python train.py --num_hidden_layers=8 --hidden_act="gelu" --parallel_block=false --init_std_qkv=0.0442 --init_std_up=0.0442 --init_std_down=0.011 --learning_rate=0.00633 --beta1=0.95 --lr_head=0.00963 --warmup_steps=200 --decay_shape="linear" --batch_tokens=32768 --train_tokens=137800000
Each number is 128 + 24 x the weight over its row's rms, rounded and kept within 0 to 255. Layers, rows and columns count from 0. The size above them is the row's rms in percent of the matrix's.

# layer 2 attention value, 128x128, rms 0.233, rows 13-39, columns 0-127
size [ 92  94  84 100  94 106 107  94  81  90 100  90  94 109  90 103  97 105 103  97 116 112  97  96 101  88  95]
[[154 171 123 139 153 141 140 127 132 115 138 138 111 138  75 112 154 134 144 119 156 139 118 128 138 121 146 135 136  96 124 180 136 138  83 180 131 128 120 100 142 141 157 103 114 121 131 146 138 152 117 154 135 134 134  78 128 116 128 110 161 139 124 139 177  66  79 147 137 153  57  94 109 160 143  94  93 127 126 124 128 163 127 118 116 114 111 103 158 123 113 121 124 114 103 132 135 119 143 146 124  73 154  83 133 129 132 114 102 123 132  90 144 120 139 117 154 123 119 108  61 119 148  80 140  87 111 170]
 [154 141 124 100 158 116 136 158 144 135 127 153 142  97 111 153 121 122 131 132  97 101 153  97 130 122 117 134 161 124 116 132 131  86 111 139 110 158 110 102 122 137  80 125 108 120 105 141 139  91  86 163 138 154 107 190 136 111 124 102 173  67  99 100 122 134 146 114 137  99 139 167 164 170 146 120 135 118 134 137 159 113  84 144 135  68  82 142 144 157 113 145 140 139  90 142  97 152 115 138 107 139 136  82 148 167 106  87 127  96 147 136 144 115 121 131  97 124 132 135 137 102 140 156 135 161 128  82]
 [128 145 134 157 112  94 149 115 157 151 132 156  98  96 136 138 131 149 130  94 141 146 128 144 111 198 111 145 134 132  96 139 149 103  72  99 112 116 139 157 136  99 160 136 175  84  90  95 141 169 141 123 116 118 161 111 101  85 150 149 110 145 127 142 140  97 103 106 114 128 171 140  84 122 108 125 120  93  92 116 114 113 127 201  95 146 118 133 140  87 145 117 140 131 122 143  86 147 115 113 145 122 146 143 128 120 148 123 160 115 123 119 111 123  82 158 159 162 143 139 146 147 137 100 126 162 147 119]
 [121 102 146 147 120 133 157  83 138 109 114 137 130 113 146 137 163 164 121  92 132 148 122 114 155 168  69 126 150 176  85 117  96 117 141  73 155 106 116 143 109 100 115 135 185 103 109 119 116 142 130 128 154 115 135 163 148 110 119 119 137 147 129 112 144 127 101  95  99 137 140  99 144  97 134 154  83 161 121 139 162 129 159 106 145 130 117 101 162 109 136 119 103  80 168  96 111 104 180 129 133  87 117 148  95 125 125 142 154 169 128 121 101 107 112 160 121 119 109 122  83 160 145 127 153 149 115 122]
 [120 156 160  91  96 105 112 135 149 152 135  92 113 140 124 109 120 107 151 156 141 136  87 133 129 126 170 118 122 110  75 109 124 135  78 142 136 140 151 127 123 127 136 154 139 111 189 117 155 142 118 157 181 136 181 175  88 112 143  99 156  96 144 156 139 155 128 137  93 179 123 139 120 137 104 152 132 143 114 108 133 125 135 115 144 130  95 146 113 117 144 110 174 123 136 163 140  88  91 119  95 100 105  76 124 117 145  83 140 133 108 159 125 130 111 151  85 132 131 121  99 150 161 150 122 101 142 125]
 [ 88 138 127 120 115 133 111 133 135 106 127 103 139 108 123 133 121 109 121 107  62 104 131 134 148  85 168 135 140 155 108 103 155 123 117 133 105 122 158 144 116 131 149 137 137 108 119 121 141 115 135 174 146 131  70 172  99 160 126 126 112 123 119 120 166 195  88 133 109 109 124 152 110 151 133  88 110 167 140 125 156 140 133 139  98 126 152 140  74 139 131 105 143 157 117 148 132 121 125 188 123 187 169 151 184 115 125 122 141 121 162 128 127 126 121 118 131 203 127 113 114 127 135 124 145  99 127  95]
 [ 97 191  92 167 114 112 115 123 139 153  90 150 130 119  96 128 115 111  95 147 131 110 115 138 111 169 123  93 138 153 163 142  86 125 130 136 132 135 123 100 143  76 109 148 136  90 122 134 100 122 123 126 133 152 156 142  84 109 136 137 146  94 105  87 187 131 164 169 155 121 132 119 151 135 114  92 110 137 133 130 179 155 108 123 160 123 133 126 129 109 118 122  95 137 156 101 167 135 141 156 141 115  83  96 122  96 120 173  97 160  99  97  92 134 152 151 139 120 128 143 156 128 111  96 105 139 108 147]
 [136 109  84 130 103 147 102 144 149 119 119 143 143 101 133 143 113  88 123 125 129 133 110 150 109  95 108  78 134 101 169 152 174 142 137 128  82 106 139 126 113 155  98 106 140 107 148 145 117 147 136 154 137 146 105 153 127 134 129  95 156 108 143 132 139 116 144 124 179 145 122 135 112 133 118 157 180 128 114 201 122 109  99 127 152 141 111 103 146 155 159 178  87 140 144  86 143 125 137 122 133 121 135 122 101 153 159 150 117 122  91 160 167 174 102 112 122 133 138 113 124 131 124  92 101  80  69 114]
 [112 131 138 131 123 145 137 159 140 168 123 121 122 131 100 159 128  95 159 124 150 149 124 166 136 124 112 128 146 127 107 113 142 125  96  84 124 108 167 116 118 108 206 141 108 119 103 147 166 108 147 127 119  85 124 124 168 141 116 138  95 180 111 146 121 132 131 158 135 165 171 126 138  88 123 125 150  92  87 126 141 140 114 134 153  82 111 107 120 133 141 122 115  96 156 134 164 120 126 114 149 129 149 101  64 103 135 139 108 149 119 157 131 127 188 127 119 130 109  89 158 106 106  98 107  97 134  72]
 [ 98 162 139 101 141 164 123 103 112 134 119 123 152  85 105 132 172 148 123 146 167 136 124  95 172 132 137 140 143 120  81 132 107  87 102  98  85 104 114 119 134 125 133 102 175 132  99 136 135 115 125  76 119 140  98 145  93 148 133 136 135 117  81 140 161 158  82 111  98 153 118 153 125 102 115 124  88 113 129 160 167 128 126 171  81 147 106 129 112 142  86  68 157 125 127 152 129 170 100 165 105  99 116 139 145 135 114 158 125 124 144 141 130 114 119 154 134 148 122 128 123 153 156 142 172 136 128 123]
 [111 132 167  98 179  80 105 122 131 141 139 103 125 142 136 146 145 115 123 145 163 102 120 114 156  92 108 136 116 141 167  93 117 137 163  93 155 109 163 140 118 105 149 111 107 118 131 146 140  83 204 110 118  78 113 128 127 145 136  86 123 116 100 114 145 145 107 128 116 121 134 138 139 114 127 158 124 156 145 186  90 120 122 133 100  98 130 162  99 117 155 138 158 158  86 131 166  91 105 146 165 119 145 110 180 106 136 124 147 156 119 106 105 107 151 125 115 118 136  74 127 139 127 103 102 127 140 124]
 [129 154 150  89 140 119 126 144 104 181 103 150  93 148 168  97 113 148 152 154 147 159 117 152 120 126 162 136  99  65 105 110 113 134 139 118 141  77 148 112 148 130 124 119  69 137 116 140 126 115 109 111  92 107 147 110 135 121 127 135 127 122 152 103 124 101  80 123 107 141 133 147  89  80 146 153 154 150 128 112 114 155 109 132 100 137 116 143 107  93 129  81 114 168 124 104 134 103 117 145 117 159 153 127 135 119 133 108 174 169 149 103 136  76 107  86  94 156 171 132 132 148  98  99 128 137 124 141]
 [171 113 131 107 122 142 138 120 130 112 142 127 143 126 103 104 156 144 116 100 157 121 145 131 161 112 110 160 112 149  92 120 108 128 117 115 143 158 118  91 125 166 160 155 178  80 102 122 183 153 133  99 148  97 143 158 121 155 147  86 149 163 103 131 148 126 194 113 134 140 144  99 126 165 128 157 124  97 122  91 131 122 133 128 123 122 116 101 156 146 149 200 121 109 115 138 151 152 135 109 124 108 147 148 122 179 180 133 105 114 134 108 130 158 144 104 131 112  99 148  96 122 143 120 109  88 100  96]
 [126 103  78 118 131  70 130 177 105 143 117 132  88 118 146 125 132  95 131 170 127 118 165 164 103 116 122 144 136  83 188  82 136 134 124  95 126 140 128 133 192  96 158 126 108 138 119 129 129 147 172 101 152 117 159 142  89 102  86 149 137  99 106 122 129 106 180 140 118 137 161 117 150 119 135 180 153 110 109 132 122 136 109 140  91 129 126 143 131 167 116 114 112  90  90 127 156 106 117 166 120  97 131 145 124 159 122 109 114 125  98 121 123 116 100 119 111 126 144 109 126 113 131 122 106 134 177 119]
 [115 106 100 165  98 111 111 156  93 134 108 124  97 107  97 137  91 112 141  98 123 140 112 138 126 156 132 177 155 171 139 122 179 160 133 184 155 165 127 105  98 128  76 167 158  91 139 127 106 106 143 114 123 145 157 145 137 135 114 158 179 110 149 125 131 149 113  98 105 109 125 136 154 117 122 132 118 140 104 123 147 127 151 113 133 115 146 130 139 101 139 150  94  80 155 134 174  80 113 112 118 130  90 125 128 166 101 146 111 117 121 114 128  85  96  80 138 128 111 125 122  82 143 157 123 105 142 114]
 [144 121 154 106 117  84  69 134 120 142 173 139 113 120  84  97 146 114 107 149  87  95  89 152 139 130 149 136 142 144 121 120 121 161 106 152 109 149 128 119 151  92 146 120  99 126 131 161 138 131 136 117 175 194 122 119 136 117 132 151 150 135  98 115 146 141 108 146 106 129 159 164 166 130 130 147 113 140 108 134 144 124 110 116 145 144 101 143 110 144 123 105 171  75 112 109 124 116 124 118 168 101 142  89 144 127 179 122  92  88 121 103 115 137 105 138 168 165 147 123 132 152 159 126 131  55 132 122]
 [112 130 176 165 137 156 120  99 121 152 117 101  97 167 117 115 144 135 136 137  83 147  97 160 138  95 182 142 124 125  88 112 133 125 134 138  99 110 141 136 101 114 118 132 121 124 132 112 118 107 149 124 164 122  80 183 135 113 123 122 142 131 146 112 106 149  80 155 109 101  83 108 149 130 139  64 115 133 152 104 146 147 162 123 166 113 143 119 130  84 124 103  99 149 151 166 156 174 115 126  91 141 145 104 104 112  80 152 147 138 138 172 154 154 135 143 150 135 123 148 124 129 120 127 152 178 132 116]
 [141 161 187 113 103 110  94  61 139 116 134 162 110 176 148 134 122 111 176 144 133 125 131 115 141 106 164 106  94 129 171 121 111 135 193 147 136 141 157 160 136 146  88 126 146 146 137 114 119 109 123 132 141 103 118  99  95 144 132 145 124  98 121 105 148 103 137  77 150 122 121 117 134 130 123 167  89 142 164  98 116  91  97  86 136 133 129 169 137 122 173 120 116 128 131 116 120  85 132 111 131 134 120 151 148 139  77 137 138 160 163 139 146 118 106 150 111 158 117 128 121 103 119  94 113 163 138 154]
 [110 164 136 152 117 120 146 140 106 126 146 124 145 150 124 139  65 159 134 139 149 131 114 117 169 124 144 134  95 181 124 111 114  92 139 141 151 103 132 120 112 149 107 146 109  95  88 116 113 125 135 136 133 107 131 141 118 145 145 107 154 136 127 153 141 132 119 113 102 135 160 133 130 143 139 143 107 171 138  92  76 116 136 152  90 154 108 121 155 143 187 144 140 153 130  93 143  75 118  59 126 140 145 130 136 103 114 157 131 104 113 143 104 122 147 104 177 142  79 136 179  91 118 102  76 135 106 161]
 [169 174 185 124 111 180 149 122 129 102 162 120 128 118 117  95 155 164 127 124 114 100 132 132  83  87 110 159 131 132 118 116 164 115 143 158 112 170 116 156  91 134 129 125 110 155 102  66 108 138 174 113 129 129 117 119 145 109  98 117 145  98 147  90 132 123  93 119 153 115  94 117 124 143 144 113 149 148 118 132 129  78 140 136 102 128 162 141  83 131 116  87 117 166  97 129 139 130 117 163 147 159 154 141 103 155 135 146 128 178 155 106 127 127 143 105 159 126 115 128  94 155 145  87 138 141 116 128]
 [149 142 150 131  97 112 122 139 156 127 128 157  70 148 161 114 100 128 156 115 101 142 172 155 104 135 138 120 124  97 125 103 122  93 112  78 119 117 141 153 169 133 114  98 114 167 100 114 164 147 127 144 152 138 121  86 119 114 171 158 139 158 128 143 101  89 149 124 122 119 118 108 139 117 114 171 127 134 128 118 136 154 153 125 148 137  86 120 118 109 141 111  80 127 135 110  95 129 113 130 123 135 159 141  91 131  85 124 181 122 172 136 149  78 128 121 125 167 159 175 121 143  96  81 121 177 134 147]
 [103 139 144 144 129 128 143 115 126 142 140 160 123  84 123  99 129 156 105 113 107 124 108 126 124 114 135 136 140  93  99 203 154 139 133 140  98 145 143  84 110 119 114 108  73 135 122 122 122 160 133 145 124 113 123 130 184 159 108 121 120 121 128 109 149 113 115 121 189 136 140 154 140 170 141 111 117 130  87 168 154 126 102 131 170 139 118 124 133 132 102 132 149 144 148 104 161 131 141 115 142 107 101 148 100 124 175 167 129  80 136  94 158 128 160 113 170 126 163 104 118 112  93  80  91 136  86  96]
 [117 103 126  96 165 106 199 128 110 116 160 157  97 123 136 110 163 150 133 104 154 106 123 149 132 115 145 195 135 178 100 134 136  89 103 115 137 117 147 149 122 128 163  63 122 141 130 144 121 126 121  70 140 145 127 142 148 116 101 119 136 130 130 124 147 118 136 125  99 129 125 164 108 132 146 131 127 128  99 106  80 132 143 126 103 135  86 117  98 141  80 123 150 171 116  98 105 143 129 124 128  98 111 114 119 129 155 132 140  88 171 108 139 125 144 148 109 168 138 116 134 182 123 110 135 190 150 135]
 [120 106 126 178 150 113 126  97 142  96 143 142 136  89 140 137 149 147 138 111  59 126 133 155 147 190 118 140 146 105 126 120 139 141 151 111 104 128 109 129 103 115 103 127 113 133 123 155 128 116  77 174 139 127 137 154 170  77 106 144 129 130 145 151 126 125 121 157 151 138 146 131  95 127 143  86 142 135  85 150 144 151 123 117 167 126 139 141 106 136 154 140 115 105 169 159 164 121 109 134 150 136 103 157 140 148 128 120 133 141 125 126 153 102  29 134 139 140 148 104 108 181 105 155 132 134 148 106]
 [135 114  95 110 112  86 112 148 160 127 136 148  92 172 115 114 161 158 118 138  88  88  85 158 143 116 141 130 134 131 104 111 146 101 139 136 151 109 125 132  83 150 142  79 125  89 120 134 153 147 117 117 159 131  87 145 129 145 147 141 125 138 128  96 139 112 185 123 160  96 119 130 121 102 180 128 109 125 145  98 149 176 134 156 137 160 165  98 151 130 149 152 127 127 121 127 132 119 155 176 175 119 117 133 142 165 180 123 124 119 126  77 122 150 125 134  99 147 162 103 116 130  82 151 148 130 165 131]
 [137 183 149 149 100 116 110 122 132  85 114 149 110 126  91 128 143 111 129  82  99 134 121 120 105 131 131 181 133 145 137 167 105 165 112 106 117 124 129 141 172 150  92 135 161 101 147 114 128 142 152 163 164 116 132 121 101 119 117 158 112 136 133 111 155 125 120  91 100 122 140 127 153 119 152 108 102 142 145 150 149 134 124 121 137  94 129 149 123 156  91 112 134  84 140 160 140 147 131 126 113  99 112 138 182 102 133 110 143 128 125 137 127  77  92 158 178 146 117  85 139 111  88  76  94 162 154 179]
 [102 142 142 122 124 125 110 122 142 125 171 100 123 138 149 108 124 140 126 125 160 117 170  89 176 149 122 130  93 142  91  92 106 158 150 106 174 123 170 102 100 126 109  85  97 146 129 123 125 106 113 163 126 130 124 130 102 130 125 148  90 121 125 160 136 109 143  91 131 125  97 120 144 128 136 167 112 152 116 132 116 114 135 138  81 115 158 126 109 131 141 144 152 140  79 163 104  76 173 109 170 137 143 160 177 105 112  97  82 139 132 161 131 133 154 168 112 136  87 148 157 110 153  95 121 115 157 152]]
# layer 2 attention output (transposed), 128x128, rms 0.207, rows 13-39, columns 0-127
size [ 91  85  80  94  95  97 106  87  80  90  97  85  95  93  85  98  93  96 104  90 111 107  89  89  99  80  92]
[[137 101 105 129 125 115 127 131 116 143 100 109 131  96 143 143 125  93 116 133 147 147 159 143 128 105 113 144 121 121  83 120 149 123 155  72 132 135  99 102 129  63  92 125 135 138  82 108 136 125 169 129 129 108 117 131 134 141 132  99 116 107 173 124  76 159 128 117  75 122 169 166 152 130 104 128 110 125  90  85 110  94 145 115 114 105 181 100 102 128 141 136 138 119 102 155  92 166 152 113 167 156 112 134 104 165 152 133 149 120 118 151 144 130 143 129 115 129 145 155 180 155 114 122  99 129 135  71]
 [133 124 139 108 140 129 132 105  86 102 100 152 137 142 176  81 107  96 167 155 118 121 123 166 102  95 135 138 134 136 135 100 118 101 124 121 159 124 125 134 100 105 127 158 178 117 142 129 122 134 155 138 101 110 192 121 179  98 161  98 128 144  78  95 163 153 110 168 135 148  96 122  99 138 180  84 126 132 127 130 140 111 108 100 146 126 169 140 127 154 143  89 112 149 130 160 104  85 142 127 130  97 109 143 102 154 130 131 119 145 111 152 104 139 117  92 176 131 146 140 128 157 111 112 121 166 123 129]
 [159  82 125  97 151  71 130 127 146 137  86 161 113 106 102 116 172 135 160 134 155 125 109 112 132 111 104 149 115  96 193 124  99 135 164 148 136 114 142 136 155 120 113  89 169 104 171 143 124 108 166 126 158 168  97 127 154 139 111  96 116 126 130 145 105 143 181 149 138 126 114 137 143 135 128 137 144  88 160 176 108 135 111 161  92 120 147 127 146 125 130 156 125 145 116 129 121 134 140 150 110 156 157 138 166 106 131 134 123 120 131 131 174 162 135  90  77 122 145 124 149  89 108 133 123 113 157  96]
 [ 80 135 135  97 148 107 138 122 118 162 127 144 145 110 104 139 106 136 141 141 147 169 127 103  80 137 156 131 142  89 143 129 141 151 147 167 140 149 131 137 132 140 113 106 129 123 119 147 143  83 165 124 138 127 119 160 101 174 134 132 113 110  97 169 102  89 122 141 125  84 100 158 105  99 116 119 140  98 163 132 110  81  57 145 122 137 103 159 104 144 189 132 148 151 134 122 139 125 127 124 137 125 126 100 172  80 156  96 111 116 108 109 148 118 150  65 145 147 141 161 149 104 113 134 141 119 128 152]
 [142 128 179 117 131 128 107 115 130 143 167 118 122 118 142 112 116 134 114 100  98  68 120 176 122 175 165 154 128 127 120  82 136 103 149 122 119  95 138 101  96 125 157  59 126  96 130 157 100 126 131 150  81  79 142 141 114 102 123 172 157 141  97 136 126 127  97 130 156 125  86 124 146 121 146 138 105 114  97 150 152 102 116 139  90 114 115  77 115 125  82 123 143 147 130 140 105 174 135 127 152 132 140 165 123 121 101 113 140 115 123 121 171 150 127 133 146 165 154 132 132 102  93 101 142  98 129 110]
 [148 103 127 146 133 108 106 119 134 138 139 133 112 128 146 109  57 145 147 151 164 160 113 161 136 132 101 111 127 137 112 158 119 120 123 127  96 116 115 143 109  92 130 122 157 149 170 134  69 150 130  67 110 126 166  77 124 138 112 129 119 113  99 131 128  98 156 148 149 128  74 128 168 118  97 155 106 123 139 128 103 126 140 145 117 166 125  87 150 101 139 142 102 132 133 119  94 136 142  80 105  81 108 114 113 143 139 154 136 128 150 111 122 144 112 159 155  88  94 109  59 127 138 129  92 115 100 143]
 [108 113 134 116 131 167 153 118 109 164 105  62  96 122 143 116 162 131 121 112 137 131 157 111 145 125 105 123  96 109 111 117 101  97 142 169  96 138 143 158 147 127 115 165 110 139 143 178 155 131  99 108  95 137 149 128 121 123 173  69 107 149 158 131 115 130 105 117 144 125 135 116 107 159 125 159 146 133 116 145 165  74 171 140 105 112 123 136  94 179 177 121 158 171 131  92 135 144 120 138 140 127 162 135  95 139 125 120 157 153 160 159 124 123  67 117 140 132 111 123 126 139 117 157 122 129 136  87]
 [118 122 137 108 143 132 154 180  79 120  85 170 122 159  94  99 115 132 132 135 172 130 140 132 145 155 125 142 152 148  80 182  83 117  90 149 129 132 101 132 114 116 114 121  85  93 115 138 129 148 122 145 178 116 168  66 130 125  99 114 162 130 106 125 139 109 114 109 120 143 173 126 124 141 156 125 106 107 126  99 159 128 162 142  95 121 135 152  77 119 128 116 120 110 131 112 123 131 163 118 128 140 138 115 155 133 142 108 128 154 117 125 105  92 145 191 139  98 121 178 123 107 148 127 171 150 115 125]
 [103 178 120 135 163 154 142 128 140 125 161 137  82 145 140  96 146 137 124 157 121 108 135 108 163 158 114 101 109  91 180 133 110 154 151 165 148 113 136 100 161 132  68 121 146 118 156 116 105 116 116 140 118 152 106 156  79  86 131 154 132 108 192 163 119 108 131  97 116 123 120 144 150 147 113 142 125 118 123 158 149 144 132 163 105 132 100 136 105 137 105 149 157 112 106 131  76 142 110 156 162 145 126 144 160 146 156 106 114  83 132 160 119  96 148 148 157 120 127 154 153 111 155 143 152 142 165 117]
 [144 121 134 113 152 148 124  69 144 114 161 116 139  91 150 127 116 159 209 144 143 150 123 162 115 123 114 124 123 126 113 151 147 155 117 145  99 174 125 130 115 134 158 128 143 152 137 125 131 132 120  76 152 170 117 160 133 127 117  97 158 134 161 115  82 129 158 141 151  84 135 123 148 165 129  99 112 105 160 139 101 105 101 153 123 136 174 163 173 123 155 151 113 149 151 139 100 100 141 116 103 104 151 149 128 103  91 129 120 103 131 145 166 145 114  90 108 101 159 140  99 160 101 147 105 124 103 115]
 [ 83 116 140 157 155 131 177 111 190 177 152 123 143 136 103  98  93 130 104 116 140 131 109 145 105 131 127 121 135  97 133 133 155 168 135 128 144  95 118 103 108 119 113 119 107 172  89 152 172 146 113 114 147 153 160 171 128 109 173 172 154 159  96 192 119 156 142 144 123 118 110 141 160 138 135 150 122 135 167 111 158 122 100 131 126 130 103 145 153 149 119 143 109 153 160 104 118 171 161 157 157 124 118 155  77 116 128 119 104 131 131  83 122 127 123 128 161 109 110 110 118 121  99 140 123 143 122 121]
 [ 88  90 113 162  95 123 136 144 154 158 138 106 127 111  59 112 139 154 116 149 125  99 172 122 111 148 137 147 151 147 187 164 131 135  97 112 133 151 152  85  97 132 124 132 164 146 106 124  89 142 136 109 128 135 115 129 143 126 167 157  91 129 120 144 137 123 143 176 152 122 143 133 131 117 126 135 102 123 122 165 103 121  70 119 127 104 134 167 153 161 126 170 156  97 128 132 146 184 135 147 146  98 115 170  82 125 130 124  96 117 118 127 155 144 138 162  90 150 112 173 108 145 108 117 138 131 128 135]
 [115 147 127 140 116 112 103 100  93 152 104 112 115 145 169 136 106 118 143 132 118 120  67  93 128 128 133 109  78 136  81 121 146 148 142 110 130 128 113 120 162 120  85 116  91 139 119 102 124  47 177 155 173 102 121 103 147 100  60 109 128  95 139 154 107 125  90  79 112 135 119 169 117 176 133  90 146  96  69 123 115 117 107 117 124 113 138 127 122 124 114  94 128 131 109 128 117 100 120 110 138 136 133  90 152 147 132 116  92 130 130 110 118 125 117 118 145 130 134 119 132 146  89 109 119 137 134 148]
 [111 147 143 133 142 125 143 115 155 101 116 153 130 153 124 133 133 143 117 100 131  95 117  87 132 109 134 109 110 116 115 136 106 106  86 104 134  82 159  78 105  99 126 134  88 113 171 124 120 130  90 119 131 111 128 102 114 111 183 120 109 118 140 116  86  89 101 165 131 143 107 168 120 143 157 114 104 110 103 141 135  99 178 140 105 131 143 157 120 120 120 113 100 130 184 123 113 145 129 123 124 141  83 178 136 130 102 122  87 149 160 108 118  95 163 141  97 126 170  98 149 107  80 103 175 124 140 151]
 [121 149 146  97 122 138 115 128 105 130 147 131 132 133 160 141 107 134  49 110 132 157 116 115 120 129 155 120 107 108 108 120 123  95 125 149  93 110 142 125 159 109 153 137 102 106 132 155 103 134 147  78 143  96 119 150 120 107 200 113  96 148 119 148  83 162 107 102 126 124 125 140  77 147  97 126 149 115 153 178 124 130 126 129 129 113 119 110  98 104  85 111 158 133 117 150 119 141 133 103  82 164 146 123 165 116 136 111 138 173 136 123 100  91 158 130 124 148 123 133  88 163  94 148 184 150 106 146]
 [154 116 134  91 154 170 118 116 114 162 112 105 128 150 154 127 126 109 151 112 158 108 122  99  97 106 104  79 107 126  84 120 113  88 153 112 146  89  98 141 102 135 123  96 106  98 114 126 122 130 131  99  92  76 137 141 136 113 131 131 119 118 122 120 111 150  97 143 141 129  87 137 153 142  96 143 125 142 120 112 131 102 171 125 102  98 121 135 174 106 155 195 120 176 119 158  78 181 117 122 130 134 112 145 140  91  85 127  92 104 113 132 144 104 164 167 138 105 116 104 122 128 133 102 107 127 159 137]
 [112 112 160 119 113 150 120 115 143 126 176  86 132 128 166 130  87 124 132 145 117 143 130 146 126 147 133 121 104 110 127  96 122 150 136 145 105 119 116 108 144 161  91 126 180 145 157 150 143 161  73 122  87 141 110 146 110 105 133 160 122 114 130 102 174 103 111 121  97 160 129  85  90 105 121 152 122 125 135 155 112 108 136 157 140 130  96 127 116  91 127  90 172 156  52 117 118  93 133 177 153 123  98 133  95 113 135 128 132 122 163 133 104 135 134 146 101 127 157 127 132 166 141 159 103 117 100 174]
 [ 79  92 123 116  96 125 153 103 121 137 124 104 168 144 113 134 151 128 117 111 150 113 130 168 116  92 145 113 160 124 103 119 119 147 112 118 161 117 115 119  79 118 119 139  82 124 115 163 135 144 107 112 163 149 141 139 158 143 142 138 148 120  92 180 143 168  92 144 134 123 144 109  96  92 162 136 179 155 128 119 115 132 112 127 164 148 143  87 134 153 160 143 138 148 141 124 145 165 115 117 143  95 136 114 117  77 154  90 170 127 173 110 165 173 124 107 157 129 106  93  91 150 128 129 145 112  91 135]
 [115 118 119 129 131 134 118 121 140 145  94 118 153 125 127  85 141 124 109 128 106  92  93 130 136 130 123 151 129 131 138 141 123 124 113 182  86 124 104 151 136  93  92 110  98 144  92 145  88 111 164 133 170 176 119  95 129  96 161  92  77 134 160 134 114 148 105 103 149 135  98 108 115 140 161 150 139 107 153 141 168 163  67  99 123 118  90  61 121 129 118 143 172 108 125 142 120 143 109 177 100  93  97 109 110 135 110 109 104 153 158 125 126 140 121 124 100 135 115 127 120 171 126 127 114 160 116 119]
 [119  80 125 132 112  97 123 137 108 158 170 146 128 149 128 185 113 111 108 121 165 147 115 157 149 177 131 182 110 142 105 163  94 139 117 109 135 102 160 123 120 142 110 142 141 138 131 154 182 116  86 120 126 133 156 130 158 125 139 136 122 118 134 139 138 127 168 145 129 113 182 120 127 101  86 115 108 115 170  94 133 154 138  96 123 143 128 110 133 109 147 146 117 143 107 102 133 114 152 123 159 113 134 122  93 111  98 161 126  66  78 138 110 144 121 140 139 102 193 151 121 131  95 102  88 113 121 148]
 [122  91  97 124 131  86 164 105 131 137 107 152 146 125  82 127 145 109 144 136 127 138 130 118 156 141 103 112 135  98 158 111  95 125 119 151 159 150 141 114  72 136 132 121 160  82 169 130  91 150 137 150 146 137  77 110 132 138 126 116 100  88 121 124 163 152 113 162 136 127 142  78 118  90 161 126  95 120  82 151 113 121 133 114 125 138 147 154  83 139 146 152 140 116 117 122 175 134 116 146 155 130 116 119 110 132 175  91  77  80 169 112 121 146 143 119  99 102 139  82 153 107 146 131 138  98 130 142]
 [135  94 119 117 124 110 138 181 142 112  80 121 118 141  73 120 115  91 119 145 160 113 183 119 126 119 160 108  95 164 182 139 102 125 127 108 133 113  76 146 115 135 120 171 123  99 115 121 134 109  96 140 123 131 152 114  98  90 146 121 132 124 139 142 119 169 122 100 109 123 138 128 135 113  97 134 125 115 177  45 126 160 142 116  76 134 160 141 121 121 160 132 133 136  85 133 104 121 138 163 163 143 148 129 124 152 118  97 133 160 122 151 125  96 118 139 116 131 139 170 156 161 150 134 118 145 167 129]
 [138  82 158 110 112 130 108  93 189 150 103 159 151 129  94 148  92 118 138 161  89 135 130 148 141 131 155 123 120 114 170 136  99 125 132 122 141 109 108 124 137 141  75 140 151 113  88 147 141 122 119 134 137  93 120 106 112 135  90 125 137 140 135  98  83 142 156 108 161 136  85 111 135 144 130  90 145 150 145 124 105  93 106 148 106 141 144 178 166 164 110  97 121 116 125 164 172  94 152 128 119 122  98 186 115 129 115 121 107  98 137 126 148 136 162 108 104 103 132 159 152  93 144  81 137 114 132 144]
 [175 151 114 109 143 126 147 195 108 124 152  96 113 134 107 105 130 149 126 144 156 143 128 138 134 106 107 138 119 126 141 149  82  93 150 154 183 128 105 120 137 126 157 128 126 151 151 136 184 126 114  92 125  97 167 112 109 169 148 141 108 116  73 133 141 109 123 150 120 110 112 137 152  70 118 129  82 136 115 107 115 145 142 151 140  99  88 145 162 122 142 107 135 145  81 131  86 141 123 152 121 149 123 109 152 104 110 120 150 149 132 107 122 139 167 105  98 135  96 173 135 116 141 125 174 119 154 175]
 [128 113 148 118 117 114 107 134 114 187 127 120 136 139 130 127 118 126  93 149 108 137 137  92  98 135  90 146 131 169 136 147 119 177 137 100 156 118 125  95 183 155  82 154 157 151 137 105  89 110 145 132 122  88 149 116 127 136  96 187 137 115 121 138 125 135 127 148 103 186  82 147 130 147  80  92 107 147 116 126 107 110 132 133 118 105  96 136  97 147 167 121  95 156 104 132 135 142 114 128  88 119 122 124 162 121  99 114 102 182 189 166 126 122 132 127 149 106  97 140 114 125 134 104 131 117 136 158]
 [159  92 120  89 151  80 108 117 133 121 106 131 137 117 182 132 130 180 112 118 131 129 136 148 122 113 128 111 105 145 126 109 159 151 154 165 126 139 102 116 124 141 129 134 109 108 158 143 151 129 143 116 104 137 152 139 148 168 151 113 101 125  90 178  88 174 120 155 154  99 120 140 124 134 105 130  93 136 109 104 103 112 116 133 146 172 106 111 145  92 126 105 136 142 103 118 106 155  90 114 137 166 184 154  80  88 183 107 143 158 145 103 168 116 149 104 126 144 131 105 159  84 155 125 128 127 130 135]
 [170 121 154 153 142 122 131 118 124 154 123 108 161 118 118  96 136 106  99 158 102 171  74 148  94 140 144 128 182 123 141 133 126 123 123 131 139  96 109 117  93  82 122 115 135 149 135 103 137 134 148 118 119 133 115 135 116 158 154 143 134  94 152 182 122 155 108 157 114 166 115 127 114 124 135  96 134 109 137 100 181 153 124 100 170 121  73  88 163 142 135 158 114 125 135  98 136 117  95 108  93 108 136  91 107 117 135 139 141 153 124 111 148 123  95 123 104 104 106 132 138  93 152  95 114 114  70  72]]